config.yaml
num_key_value_heads: 6
rope_fraction: 1.0
attn_scale: 0.0884
bias: "none"
optimizer: "muon_variant"
warmup_steps: 200
Each number is 200 + 30 x the weight over its row's rms, rounded and kept within 0 to 999. Layers, rows and columns count from 0. The size before them is the row's rms in percent of the matrix's.

# up: layer 3 MLP up, 1536x768, rms 0.0582, rows 111-134, columns 384-479
# down: layer 3 MLP down (transposed), 1536x768, rms 0.0531, rows 111-134, columns 384-479
# gate: layer 3 MLP gate, 1536x768, rms 0.0558, rows 112-135, columns 384-479
up111,101,189,222,182,194,233,228,164,181,195,171,230,212,223,179,204,187,215,239,202,159,224,132,172,206,218,255,209,244,211,151,232,234,156,235,204,221,204,216,176,188,160,206,181,204,215,181,213,189,223,222,146,211,237,176,212,213,243,232,221,155,198,197,188,247,234,184,183,172,198,241,190,195,183,218,237,186,161,193,150,234,232,223,201,208,203,224,189,182,214,204,190,149,196,163,215,187
down111,100,202,190,254,146,233,192,230,189,183,192,185,191,183,220,134,243,228,134,181,190,165,165,232,196,156,271,239,173,192,210,265,150,168,199,180,180,192,244,156,201,239,169,197,236,231,176,188,188,177,220,146,166,215,218,221,159,205,197,198,179,246,189,208,202,187,211,193,176,152,218,194,137,245,256,187,188,240,229,188,163,236,153,226,183,247,196,192,156,191,205,178,255,221,193,176,140
gate112,100,271,204,195,186,185,148,176,193,226,243,226,166,187,173,249,204,222,158,168,211,191,205,220,161,175,128,191,189,204,230,162,141,218,160,166,198,229,206,180,153,259,189,206,228,164,192,162,192,193,201,220,225,190,228,154,177,152,217,198,230,184,221,190,216,224,264,200,245,247,208,164,150,208,209,187,175,193,207,220,243,228,190,151,179,208,175,188,159,172,163,232,208,141,210,207,205
up112,098,229,193,173,190,167,174,247,179,191,233,175,232,194,211,175,223,175,242,229,213,198,195,195,168,203,169,225,221,205,206,173,185,187,244,134,172,211,161,136,207,234,163,209,229,175,198,144,170,279,233,189,203,174,208,191,163,182,241,198,222,161,232,167,159,187,214,209,149,258,202,171,235,200,239,211,244,193,182,242,197,212,196,192,192,246,241,205,271,241,217,242,162,172,153,190,239
down112,098,209,229,174,229,203,202,190,210,183,203,225,205,226,176,187,174,212,177,204,171,221,200,139,189,198,196,184,224,113,197,202,242,243,214,263,267,190,162,187,227,194,175,223,139,162,176,236,213,140,197,192,157,195,202,173,172,255,208,181,205,197,181,183,204,229,265,199,208,118,250,187,158,236,209,212,167,200,189,255,177,240,219,174,190,211,193,156,184,162,173,154,187,226,237,213,187
gate113,100,164,211,222,195,209,192,157,225,250,199,237,227,194,159,243,186,218,148,237,209,165,166,244,194,200,194,143,234,192,187,192,217,196,191,156,179,182,190,201,232,194,160,188,224,181,211,208,170,203,183,180,155,230,254,164,173,208,242,262,190,255,215,207,196,156,242,255,191,169,198,176,193,212,183,249,166,166,143,180,189,203,185,177,169,210,229,218,240,209,212,258,201,241,196,209,180
up113,096,209,208,153,179,213,209,209,261,188,178,242,223,241,203,231,180,189,216,245,202,203,216,194,197,178,257,198,207,258,196,222,137,218,161,159,166,210,160,206,198,171,217,220,231,216,204,228,175,172,268,189,186,180,220,205,210,213,227,205,241,163,186,197,179,169,211,231,185,256,219,181,230,164,220,217,222,168,141,213,202,227,208,243,231,252,252,177,226,197,196,165,161,207,270,204,213
down113,100,193,199,180,227,248,173,199,172,236,200,174,250,153,187,197,198,196,240,261,206,163,231,213,189,178,208,208,187,174,200,204,276,214,197,202,234,179,159,174,218,188,156,239,217,209,182,184,140,217,278,235,213,158,221,210,242,208,194,143,188,162,201,171,269,204,165,161,210,181,142,211,211,167,221,230,252,193,204,185,168,235,145,176,192,210,235,192,215,198,222,216,186,191,198,195,210
gate114,103,252,226,168,220,214,147,200,170,208,182,199,259,211,152,202,177,164,257,233,221,204,181,156,192,192,229,204,124,162,195,195,208,190,193,179,182,186,213,222,232,202,206,231,239,223,190,167,168,146,189,151,224,170,234,171,195,225,211,204,197,180,178,229,225,187,167,199,189,153,191,178,204,206,170,191,169,210,215,145,197,174,216,188,203,226,198,206,219,177,195,199,209,217,205,174,213
up114,102,188,215,168,202,217,196,242,225,265,241,203,155,197,164,188,204,263,206,188,233,217,235,249,207,205,227,216,253,207,249,134,161,207,196,180,219,145,208,219,205,235,224,201,158,192,192,230,249,181,196,202,205,192,190,164,202,202,199,213,226,239,221,192,187,181,212,145,205,185,194,214,192,171,224,216,184,237,215,165,208,166,186,185,181,212,180,228,146,177,245,154,164,245,219,190,201
down114,103,212,191,211,181,205,216,202,177,194,183,189,177,181,222,243,186,179,190,205,187,241,221,187,201,162,179,199,150,212,172,195,262,193,195,195,161,221,249,157,196,219,154,210,262,158,227,171,183,188,191,167,196,182,233,154,228,206,240,201,203,199,188,239,208,234,200,187,159,228,240,192,219,209,250,179,243,174,234,182,236,213,221,197,186,209,193,174,196,213,240,199,295,243,276,133,219
gate115,102,204,184,215,196,170,193,173,205,249,231,228,213,247,238,203,187,206,192,207,254,164,210,288,248,227,189,213,216,142,212,195,167,211,200,203,195,167,179,239,142,177,170,178,141,223,209,142,235,158,205,188,234,265,206,226,203,174,186,218,183,207,178,159,172,216,179,171,206,217,196,201,255,194,224,178,184,198,150,195,228,220,154,208,187,174,201,187,215,180,166,224,183,161,208,242,170
up115,099,211,224,231,246,226,302,237,197,161,218,185,172,166,190,232,247,201,168,227,205,167,206,194,211,179,173,200,291,224,249,192,234,226,248,168,191,164,179,141,201,175,191,181,185,210,225,223,162,204,178,171,179,216,205,169,262,199,228,182,180,212,174,218,200,190,236,215,203,189,195,219,229,208,215,170,146,186,229,182,144,207,239,138,193,174,202,225,192,193,181,234,196,183,230,182,156
down115,097,183,211,211,142,185,134,238,187,215,216,208,192,234,220,147,213,169,262,226,158,213,210,198,193,174,232,201,157,183,205,181,169,222,231,245,222,193,233,201,205,249,200,198,239,176,219,134,224,204,119,175,191,205,252,197,242,147,224,205,210,176,229,197,162,150,190,184,158,229,146,163,201,190,152,201,187,217,149,202,229,158,248,192,207,208,177,199,197,195,227,199,211,237,165,239,143
gate116,104,212,214,233,184,231,162,213,180,151,235,237,204,158,210,213,185,211,173,207,158,191,202,216,175,171,197,205,178,178,198,232,211,224,220,190,192,174,191,179,203,205,170,215,191,187,242,211,178,197,172,229,194,212,194,174,189,211,224,213,212,202,209,229,192,217,202,226,245,169,265,158,219,218,218,206,209,211,292,212,185,210,220,214,191,234,201,185,213,197,229,153,210,211,188,238,185
up116,104,198,142,173,186,186,182,235,208,195,212,227,172,228,200,179,233,224,250,198,234,157,193,287,245,183,195,182,142,206,187,243,219,207,255,167,192,193,237,190,183,247,222,154,187,197,240,186,189,250,252,205,144,184,193,148,259,176,193,194,181,236,192,230,204,214,209,207,249,192,203,210,207,186,212,182,202,258,207,185,193,171,253,171,163,208,200,139,182,212,206,187,197,152,173,213,166
down116,101,220,213,170,219,179,219,194,248,217,133,164,193,225,223,206,273,208,189,229,212,164,176,220,224,235,206,208,185,132,229,190,218,214,166,175,232,233,224,167,219,179,195,161,141,203,137,203,182,164,251,175,207,179,202,242,153,245,236,164,194,225,193,182,177,184,238,201,181,194,175,188,189,178,156,231,185,149,202,276,167,213,217,144,153,201,219,201,153,247,208,183,142,183,216,152,169
gate117,099,166,194,184,235,198,190,156,230,193,242,183,193,204,250,210,235,177,217,200,206,204,218,184,225,264,262,219,208,137,192,192,224,151,215,186,199,231,245,261,180,197,149,265,183,169,221,192,212,212,226,202,188,180,167,219,229,173,183,199,196,212,139,251,238,207,139,199,179,198,199,236,182,267,186,237,216,234,216,238,207,163,224,176,202,206,166,250,159,247,195,217,198,249,196,171,242
up117,098,204,215,227,164,198,189,182,200,213,178,163,246,208,176,178,192,167,206,212,182,257,184,159,195,196,191,220,210,204,191,200,212,238,245,171,258,177,243,192,188,188,200,172,204,215,198,242,235,149,294,215,223,219,184,214,214,218,231,150,233,182,228,167,154,204,183,216,167,191,207,250,156,223,227,171,208,125,226,211,166,157,151,220,185,241,202,213,128,195,146,216,196,160,223,205,174
down117,101,213,160,249,179,197,176,197,222,164,257,164,194,185,256,258,212,129,226,233,206,173,284,152,205,209,202,198,165,172,198,208,209,190,165,176,100,157,230,204,164,221,206,237,227,237,210,169,225,171,195,193,208,184,255,212,177,208,184,203,157,273,166,159,234,212,206,168,239,188,181,207,175,213,192,218,210,171,232,190,144,180,224,161,207,235,195,211,168,175,218,203,189,197,236,186,173
gate118,101,151,157,201,139,145,203,137,188,215,148,183,195,249,176,191,200,216,237,198,166,227,219,192,234,170,202,181,224,226,170,232,138,264,209,219,187,194,243,215,190,242,178,160,216,223,169,181,202,203,155,184,209,193,216,234,216,261,182,256,209,146,237,208,188,177,212,196,222,190,199,193,197,226,203,186,176,180,166,205,212,194,176,220,196,194,214,219,187,260,225,214,248,171,253,214,209
up118,098,255,225,212,199,202,195,201,180,171,211,210,171,202,181,170,237,217,198,181,130,261,183,207,223,182,208,209,164,174,237,188,213,263,192,269,164,185,236,202,145,195,234,209,240,249,212,218,208,194,193,159,246,253,152,194,202,195,235,193,176,198,180,201,162,174,142,236,194,206,174,190,195,285,204,216,129,222,216,241,217,158,204,214,184,231,249,200,230,248,188,191,187,192,210,192,191
down118,098,248,235,169,165,180,192,186,149,242,145,218,205,194,216,145,171,204,237,182,237,154,179,193,219,216,218,179,208,256,232,149,206,156,244,184,201,162,199,179,181,229,129,199,156,161,275,268,193,250,237,270,185,193,224,219,219,103,188,182,188,208,199,216,244,173,145,179,203,238,217,157,235,184,179,236,199,207,199,149,158,147,227,191,186,206,174,259,158,244,177,184,228,198,225,233,131
gate119,104,231,265,217,272,176,211,176,230,211,176,170,149,221,251,179,221,247,237,213,267,217,126,205,196,195,187,194,222,177,233,197,216,215,156,169,214,175,229,233,189,210,196,228,201,222,211,214,217,179,175,205,257,196,254,180,190,181,142,218,171,231,216,214,247,232,198,192,208,209,186,191,251,164,186,230,212,213,206,198,165,211,244,197,232,187,205,246,241,241,182,172,235,210,190,183,169
up119,103,177,234,248,215,254,243,242,190,159,239,174,206,178,214,251,187,201,190,156,246,215,211,270,242,181,205,173,234,203,183,231,223,200,210,245,177,212,146,229,241,209,222,214,111,205,150,185,172,182,211,220,177,253,167,213,188,196,191,168,153,250,195,129,148,142,159,165,237,222,235,203,202,198,196,236,199,238,179,219,192,209,136,195,170,212,215,205,181,199,166,213,173,209,185,157,204
down119,103,202,193,216,196,138,194,233,204,216,223,236,212,242,189,170,185,236,193,213,174,221,201,245,218,197,199,218,189,223,228,216,213,211,240,189,219,191,219,207,233,152,194,206,169,210,184,142,173,222,156,246,176,255,186,206,208,219,156,178,177,178,166,193,230,219,174,215,187,261,210,269,246,190,214,224,166,263,263,248,217,194,177,206,203,195,145,166,161,177,204,197,180,262,167,202,277
gate120,102,205,199,206,228,167,227,202,248,155,151,200,190,161,183,196,170,248,207,177,187,171,200,162,130,200,217,176,224,195,209,188,224,206,210,187,225,214,227,185,171,172,147,231,144,205,263,194,198,284,191,196,218,190,184,173,217,217,256,199,178,219,172,241,282,161,179,173,149,155,218,221,227,227,226,179,249,195,222,188,224,194,261,164,175,131,221,160,144,182,200,196,219,207,260,224,207
up120,105,184,185,191,185,140,235,146,190,198,215,228,242,236,242,212,240,141,172,198,210,251,190,254,210,188,160,221,194,186,257,217,204,188,225,217,209,214,208,213,240,192,213,177,208,218,180,197,186,192,228,186,215,160,201,192,204,160,198,188,156,178,217,148,256,193,148,197,208,239,223,188,214,191,213,218,160,222,199,181,161,230,179,224,184,192,195,167,250,206,194,199,228,166,157,172,202
down120,102,199,198,232,190,235,194,174,194,211,168,246,134,193,232,228,236,207,180,256,223,172,192,227,199,170,142,213,187,210,198,174,222,238,195,214,213,182,230,228,224,166,202,223,206,215,203,155,240,253,175,188,196,127,208,195,183,191,156,131,195,181,186,187,197,193,236,205,172,223,216,151,254,211,208,262,212,176,164,220,142,187,197,261,272,232,173,182,230,200,197,205,214,258,149,182,227
gate121,102,217,219,224,216,193,183,223,226,167,198,167,199,246,143,212,178,212,224,230,209,213,239,231,192,271,160,247,191,240,190,217,178,210,305,225,171,163,203,161,195,240,250,219,155,146,190,171,157,162,186,227,203,166,200,186,251,220,210,199,246,157,185,200,162,241,239,215,245,214,170,210,202,220,188,241,217,219,225,195,203,255,136,224,199,236,190,174,234,207,193,245,198,157,246,227,206
up121,104,173,166,176,199,202,204,197,144,190,154,137,260,196,196,193,181,271,182,214,252,171,196,238,191,194,164,188,266,164,234,185,151,216,189,236,178,184,262,220,215,158,139,210,176,191,264,233,173,178,192,225,151,160,220,205,183,236,193,179,237,191,212,218,197,212,213,159,181,220,171,204,178,168,177,163,246,208,177,178,204,237,220,178,185,164,155,243,195,201,176,156,205,215,198,185,185
down121,102,241,243,182,124,188,198,231,203,224,222,210,202,149,246,174,295,193,255,229,246,186,196,212,209,209,135,162,204,216,187,153,231,171,179,223,224,220,204,278,182,238,186,172,233,167,262,231,123,207,186,154,189,221,195,156,203,167,101,184,179,179,217,188,244,211,221,209,186,171,221,165,182,150,199,214,162,236,212,219,158,187,185,241,267,194,159,197,254,180,224,154,183,181,162,203,229
gate122,101,168,215,169,207,226,209,140,160,213,219,133,256,203,184,194,248,199,165,196,208,263,188,206,178,249,280,220,267,190,233,204,178,220,200,186,198,228,258,216,217,201,145,230,180,197,185,141,184,193,178,207,206,218,191,208,206,180,233,184,165,188,215,156,222,201,236,175,175,218,183,229,174,130,184,232,221,211,232,208,222,212,222,174,197,235,194,189,206,205,171,207,259,210,163,190,178
up122,095,205,187,210,212,212,212,190,174,220,219,200,170,187,139,238,206,235,208,211,201,178,187,196,185,203,223,176,144,188,137,205,190,227,152,145,223,229,258,215,178,189,201,237,227,228,190,197,188,193,153,241,229,195,164,224,162,168,208,205,196,184,210,212,225,160,159,189,148,220,191,229,215,184,181,179,226,170,175,175,175,204,168,167,239,252,263,206,146,196,223,115,230,219,207,166,196
down122,099,217,212,225,233,224,206,196,127,204,154,234,188,254,169,216,212,235,171,174,235,210,83,209,240,181,153,194,231,253,232,137,158,195,115,218,179,173,194,161,199,169,190,167,257,210,219,188,214,180,218,188,170,116,165,236,203,153,181,249,214,220,198,228,173,215,220,188,169,199,198,224,243,186,186,210,191,190,226,225,203,175,203,152,241,168,187,207,195,214,233,229,163,173,167,233,154
gate123,096,156,191,185,145,216,222,228,219,193,215,224,202,234,145,166,225,181,159,204,204,151,199,173,185,200,223,148,179,254,196,179,210,135,280,180,207,226,289,206,228,178,205,224,195,176,231,206,214,193,249,153,230,191,169,269,227,249,185,177,140,158,182,139,222,221,235,191,204,213,180,191,191,213,238,202,266,259,170,183,186,226,164,191,190,236,200,215,197,179,187,196,186,244,167,229,189
up123,098,217,228,200,162,201,148,202,175,280,218,195,178,229,187,218,210,189,176,180,191,153,211,214,227,211,168,256,208,214,235,200,204,188,266,211,246,173,222,244,188,170,233,208,197,247,215,156,223,160,188,167,194,257,200,200,206,236,159,162,194,180,142,222,198,277,185,206,182,200,165,243,214,163,183,220,206,251,206,200,166,177,182,164,207,242,196,216,217,147,148,233,211,224,259,177,173
down123,101,237,184,177,201,231,241,145,230,240,168,198,170,217,150,143,220,222,198,186,190,215,158,227,201,159,153,176,203,210,170,194,140,140,210,254,164,238,230,171,200,147,227,213,215,183,191,223,206,237,208,204,248,205,220,242,224,138,213,244,187,271,168,191,205,251,203,215,184,204,215,189,173,212,205,229,194,200,197,167,221,201,170,185,232,209,205,241,215,202,161,214,194,156,153,226,186
gate124,104,248,246,209,168,196,217,215,225,175,185,274,216,181,218,149,213,169,197,223,201,143,192,164,164,201,222,254,243,194,226,207,198,208,202,162,200,219,243,199,181,188,198,209,204,209,228,177,175,192,225,204,165,210,154,247,185,150,266,198,182,226,136,238,270,213,223,261,209,203,169,149,221,283,225,206,232,220,235,182,202,229,191,161,259,152,150,195,203,158,187,210,208,224,236,234,178
up124,101,223,212,169,175,170,204,167,242,199,165,199,144,212,231,171,223,197,216,236,197,238,226,187,221,240,170,187,200,278,157,204,199,188,220,190,207,213,215,169,233,195,232,189,174,222,260,208,181,219,243,250,222,188,184,169,164,194,182,162,205,186,180,236,175,204,168,222,188,200,177,204,204,230,192,219,199,201,212,130,231,229,208,184,239,125,176,224,236,215,241,186,203,193,214,199,145
down124,103,249,199,231,171,198,208,163,214,191,205,232,226,214,182,219,184,214,164,213,207,176,188,190,213,245,262,201,192,200,174,232,218,233,150,261,254,175,259,160,234,194,223,205,184,262,204,201,214,204,208,175,202,169,198,270,164,190,215,214,221,206,155,204,211,199,209,180,220,216,203,202,202,204,221,175,202,204,197,217,186,147,185,244,158,209,234,212,182,213,245,228,206,182,227,226,240
gate125,098,219,199,176,207,223,196,221,179,192,224,243,213,168,242,198,225,196,157,158,185,166,240,173,233,212,219,203,204,168,248,206,155,215,201,224,213,212,220,202,178,215,235,208,105,217,205,148,230,203,221,220,199,128,208,168,241,122,196,177,199,189,217,216,155,178,218,205,229,204,193,231,209,180,194,235,202,199,87,192,155,173,173,241,196,189,169,185,208,195,164,205,224,221,146,184,206
up125,098,216,231,219,240,264,196,206,193,130,251,211,152,140,218,183,243,138,189,173,171,197,228,181,178,171,213,231,194,209,250,258,157,182,165,168,198,148,211,230,169,184,205,194,162,177,178,208,199,255,206,199,177,223,197,206,200,178,247,234,174,178,246,189,161,147,250,228,227,209,164,252,173,196,271,209,191,205,189,223,174,165,209,164,182,151,188,206,156,194,166,245,191,176,188,186,149
down125,098,161,232,162,159,175,195,180,157,213,224,236,254,171,131,212,219,199,182,183,220,170,192,181,161,209,192,171,157,205,202,223,151,197,181,245,222,212,213,222,167,246,205,186,178,235,228,241,191,207,182,205,241,211,201,157,161,215,180,192,262,177,217,180,170,198,188,192,189,119,215,206,187,186,205,224,187,144,185,146,168,192,188,252,144,139,196,214,157,212,138,225,206,163,250,255,207
gate126,096,186,241,182,231,171,211,225,171,200,241,212,198,202,198,211,218,252,171,226,154,178,192,182,197,248,227,216,170,123,190,199,216,192,232,198,212,143,178,187,191,184,127,192,227,159,196,207,217,192,219,190,225,164,203,169,196,190,196,192,185,159,170,170,167,201,214,159,138,177,155,149,178,182,197,194,220,188,193,225,174,222,214,239,181,199,233,223,208,195,192,231,183,223,209,216,171
up126,093,190,187,166,137,254,239,220,139,234,181,168,192,263,187,193,229,224,207,237,249,192,187,212,210,179,179,157,206,247,192,222,148,268,188,150,219,157,209,172,226,204,232,176,171,170,193,182,202,240,210,193,200,214,109,198,231,200,208,185,169,214,245,242,265,225,251,210,182,162,217,273,200,158,245,196,217,167,197,202,246,221,204,222,228,226,196,197,163,221,149,171,196,214,145,211,162
down126,094,219,216,187,235,172,234,163,170,214,225,212,189,213,211,197,212,210,178,160,117,237,204,208,208,186,172,194,222,197,178,219,171,181,221,179,225,201,230,149,240,247,202,180,206,212,164,183,199,240,150,210,155,246,196,220,164,166,185,245,252,229,202,208,201,164,216,161,195,261,189,162,241,148,203,134,192,181,167,166,182,174,226,173,193,210,173,198,205,263,196,203,177,130,211,177,172
gate127,103,211,236,171,232,181,241,215,242,231,246,159,200,255,173,248,216,277,155,186,191,226,225,214,222,238,127,203,246,199,178,148,164,184,176,172,187,163,175,252,161,222,205,185,185,185,224,153,229,199,200,219,203,197,264,204,245,234,257,225,216,238,186,200,210,140,181,178,194,184,248,188,213,171,226,197,188,225,185,219,224,205,191,195,262,189,219,261,186,197,212,195,185,168,155,232,217
up127,101,238,211,214,220,180,141,165,213,204,178,203,166,152,199,128,163,172,254,154,219,186,183,223,203,209,210,195,156,201,210,225,256,167,130,170,230,226,203,201,127,173,234,170,216,213,202,188,205,184,209,208,251,265,211,186,152,201,218,172,225,214,201,211,200,247,235,211,205,214,183,174,192,145,179,201,219,214,207,190,189,167,191,207,228,216,171,175,162,214,154,225,250,166,226,169,202
down127,100,218,225,167,208,242,266,185,176,226,170,210,214,144,166,202,159,207,195,168,240,200,232,223,188,183,184,228,182,220,174,241,200,173,210,202,176,257,208,184,223,198,222,198,174,160,205,182,195,225,126,232,178,174,257,205,204,224,230,201,196,183,152,185,227,248,189,210,191,211,178,248,153,150,195,187,162,181,264,280,199,215,228,244,187,196,193,164,146,230,197,238,186,207,254,215,163
gate128,106,222,190,226,208,189,160,249,207,190,228,206,141,248,254,166,168,171,162,207,156,133,174,195,187,253,170,199,238,186,170,154,229,190,187,185,211,231,219,222,178,209,175,225,211,259,187,179,187,164,244,204,166,243,251,137,165,228,245,164,248,148,164,167,185,186,191,228,240,169,203,188,197,202,236,238,202,119,186,251,210,171,197,219,207,185,239,234,222,266,244,197,150,185,193,245,185
up128,105,238,189,182,169,185,183,194,224,161,205,215,136,208,208,186,236,211,228,174,219,130,200,229,217,194,196,153,135,185,232,272,167,153,152,231,203,168,167,173,193,146,236,174,219,198,195,234,190,235,203,184,210,210,250,161,240,207,213,216,223,186,262,172,245,231,171,175,194,211,246,146,212,230,183,180,174,172,180,198,187,206,230,237,190,224,211,167,168,206,243,167,205,177,215,195,190
down128,102,209,219,233,223,230,167,107,172,141,173,224,188,186,173,192,164,219,191,230,237,204,187,196,183,191,238,209,230,238,192,240,189,159,185,224,169,214,221,220,204,248,196,223,232,217,188,232,206,214,269,205,209,144,216,229,129,208,217,196,166,186,204,216,193,194,158,227,195,193,182,160,124,206,206,187,207,194,268,197,182,234,212,199,218,141,200,209,196,193,252,167,244,163,217,205,181
gate129,098,235,198,114,179,219,209,164,188,250,202,122,226,207,182,198,162,197,250,157,231,195,195,191,169,214,278,227,254,212,133,164,192,233,238,171,170,156,203,145,192,179,185,209,218,172,156,257,189,198,217,182,196,175,218,145,165,187,166,196,218,212,184,170,188,222,239,231,187,183,230,248,187,188,253,213,158,197,219,254,207,172,211,264,199,136,175,190,188,187,218,210,218,211,203,179,193
up129,098,228,209,199,171,171,200,194,172,207,238,126,258,218,256,168,157,193,232,163,124,182,198,154,217,208,213,241,217,202,215,168,164,173,214,226,148,249,171,194,200,195,242,203,227,179,187,222,209,192,175,157,223,201,204,224,213,246,170,166,196,194,244,212,202,186,203,227,151,207,185,193,197,131,201,206,230,161,146,215,231,188,227,226,189,204,192,192,173,242,219,230,159,164,212,231,166
down129,096,171,166,219,167,222,192,195,225,168,196,200,198,144,230,242,251,249,177,202,242,185,207,199,185,203,198,184,188,190,141,216,230,182,194,209,243,231,193,185,217,232,166,192,203,227,160,195,161,195,164,227,181,228,218,219,249,196,218,252,121,188,132,203,260,252,225,185,223,143,203,206,182,245,207,222,150,208,211,150,170,242,219,189,181,191,185,185,235,233,208,217,212,215,180,208,215
gate130,107,187,249,195,223,209,240,200,223,175,227,221,249,276,236,194,151,240,220,241,219,212,197,193,142,174,217,223,195,165,201,183,142,144,196,185,236,161,231,171,174,192,221,143,194,179,223,211,226,197,173,192,204,212,170,240,218,214,185,204,201,198,188,232,227,225,175,200,180,197,233,272,194,169,153,189,194,198,195,181,186,218,179,208,205,165,194,227,206,153,183,219,217,224,221,151,179
up130,108,226,258,224,178,197,167,190,202,207,251,152,162,225,219,197,211,177,189,205,187,218,214,175,191,228,146,214,194,138,164,167,150,147,214,225,267,177,253,169,224,182,190,125,190,192,195,190,214,222,226,212,196,217,225,215,169,246,183,196,249,198,166,252,185,245,218,174,243,158,160,226,250,238,204,244,199,185,214,182,208,243,159,229,243,165,275,211,189,179,173,172,220,214,209,100,178
down130,104,185,210,151,224,192,214,202,217,204,220,241,221,209,203,246,226,265,262,222,231,176,235,170,199,238,222,173,158,239,198,231,152,209,172,197,193,186,196,215,229,171,251,226,199,196,163,228,223,228,178,185,224,199,201,201,179,179,214,222,222,191,199,187,218,184,249,196,197,140,171,199,164,175,201,254,185,208,221,179,193,161,149,161,217,199,221,176,175,187,153,222,209,242,263,171,207
gate131,105,196,206,193,245,221,132,176,230,256,240,230,208,196,151,251,224,185,207,152,197,181,185,173,187,267,218,193,242,194,168,210,193,194,188,193,214,246,175,193,191,199,253,240,191,266,139,212,215,223,195,237,196,234,193,231,150,176,212,203,176,167,201,198,185,188,206,205,262,180,140,289,193,214,219,181,185,183,207,198,224,161,227,211,223,149,175,232,226,222,230,179,166,154,205,111,280
up131,108,195,184,184,212,208,152,176,222,208,223,185,244,200,188,212,211,224,188,205,170,112,168,175,173,190,243,195,133,179,181,262,202,195,188,263,185,248,240,127,218,174,244,226,182,201,171,187,192,207,201,177,185,215,211,199,162,232,188,231,213,186,227,163,117,179,204,214,146,237,257,183,227,159,164,222,168,213,241,207,199,220,208,210,236,150,210,201,176,218,179,256,216,183,185,190,187
down131,107,197,207,167,162,257,201,265,176,258,221,213,221,168,194,248,211,178,187,221,220,215,221,252,213,188,192,206,211,181,242,219,180,191,150,196,205,192,158,159,172,184,190,200,192,229,212,197,168,193,185,159,148,221,201,248,160,207,210,220,212,260,241,202,180,197,187,226,208,238,156,216,182,170,188,165,178,232,149,204,178,225,193,193,217,231,194,189,243,185,218,196,160,196,213,194,224
gate132,098,174,180,223,247,191,224,212,226,245,163,213,166,260,201,205,180,173,191,182,222,202,177,234,253,247,164,261,132,194,228,242,157,195,197,166,243,193,202,195,195,222,227,224,230,241,186,215,232,192,210,176,173,125,191,165,187,134,251,203,164,215,238,206,238,213,195,228,214,221,163,177,197,208,198,190,198,207,166,172,183,204,185,204,174,248,152,199,202,200,192,244,205,167,221,209,181
up132,093,210,212,147,216,196,194,150,194,161,186,215,185,190,169,225,237,211,286,199,189,182,206,210,229,168,140,170,174,204,145,197,161,173,227,169,238,188,214,198,218,177,163,194,195,178,191,238,217,231,246,258,174,248,179,176,229,177,178,194,188,246,179,151,190,195,174,198,169,231,142,250,213,202,216,244,198,162,253,163,192,213,187,228,217,182,228,189,213,199,189,179,177,171,193,170,204
down132,097,168,199,184,216,173,230,229,180,201,201,165,213,210,198,199,143,173,215,244,188,221,173,232,181,256,227,232,155,190,167,236,144,202,196,172,191,220,207,206,212,178,218,221,159,176,190,230,155,199,223,141,152,185,177,225,263,174,209,234,199,221,238,173,160,190,202,216,214,235,218,186,214,178,214,145,223,206,234,147,180,214,187,218,201,178,245,184,229,222,200,234,200,211,236,184,184
gate133,099,163,196,147,192,180,272,157,221,245,202,143,257,163,240,219,229,181,162,119,199,239,179,232,222,246,239,175,230,186,195,179,172,201,153,204,193,164,170,282,217,210,201,215,263,194,196,162,208,214,175,138,203,188,202,157,171,178,211,193,188,193,173,204,224,150,234,198,224,229,175,221,197,186,166,223,198,176,227,249,224,238,209,206,178,213,165,219,186,161,245,139,168,190,226,182,250
up133,097,159,181,206,214,141,197,166,202,186,198,146,198,219,146,199,193,201,137,191,225,224,149,192,204,209,183,185,188,218,200,210,168,175,153,252,159,239,211,194,177,204,203,228,260,184,172,181,203,193,201,155,226,196,199,187,189,238,212,153,186,170,190,194,252,241,185,197,247,239,170,243,159,285,248,186,219,226,231,156,190,186,204,194,221,174,159,229,220,165,176,217,198,200,191,167,195
down133,098,197,189,209,177,196,171,281,199,161,225,246,226,133,171,163,163,138,213,183,179,170,181,174,191,188,164,194,183,218,194,223,200,197,201,191,254,227,171,165,189,178,175,169,168,189,192,180,156,218,203,212,210,250,141,199,195,197,152,209,203,189,199,260,187,155,218,215,179,147,201,201,237,151,192,256,158,249,166,232,197,188,181,192,144,193,214,199,196,152,180,171,234,199,169,171,208
gate134,099,199,185,176,199,238,210,206,179,247,195,222,215,227,196,217,220,199,157,182,155,159,165,200,200,219,200,198,234,156,259,192,212,157,251,208,179,211,212,200,200,199,155,166,162,189,217,213,239,255,124,128,225,205,238,236,208,171,245,197,191,190,214,172,190,189,168,178,160,173,204,235,191,164,264,174,192,204,165,224,209,187,156,156,232,207,170,180,206,223,188,250,197,240,212,213,250
up134,099,155,202,126,220,200,180,265,223,216,210,258,237,171,196,233,210,176,228,214,175,150,183,235,220,224,196,186,201,199,206,220,209,173,177,195,199,227,153,145,190,207,157,188,225,202,165,205,210,197,152,161,233,194,183,210,195,169,183,200,205,220,241,205,180,146,222,190,214,229,213,151,215,213,178,186,208,153,174,197,190,167,189,184,240,179,163,230,188,223,209,214,212,260,166,231,206
down134,102,204,217,111,186,134,155,170,228,212,181,185,113,166,190,176,178,168,210,171,133,258,205,187,212,120,202,180,156,211,109,176,230,183,218,211,215,205,165,191,159,191,141,211,169,201,234,201,201,192,190,240,187,191,232,192,185,213,243,195,227,198,183,251,148,215,221,232,159,189,187,213,164,174,185,153,151,263,194,181,240,190,225,175,237,208,205,244,175,254,233,221,207,194,151,203,190
gate135,096,171,199,219,248,185,212,234,170,248,142,224,129,195,250,222,227,168,204,151,218,197,208,244,235,209,190,194,208,181,239,204,141,163,128,211,218,235,227,212,247,234,177,160,230,163,184,220,181,167,215,216,187,189,193,193,211,190,213,213,152,206,225,236,218,199,226,183,235,218,230,212,151,179,176,240,159,164,217,198,158,197,182,168,203,174,220,226,153,218,180,214,253,171,160,264,209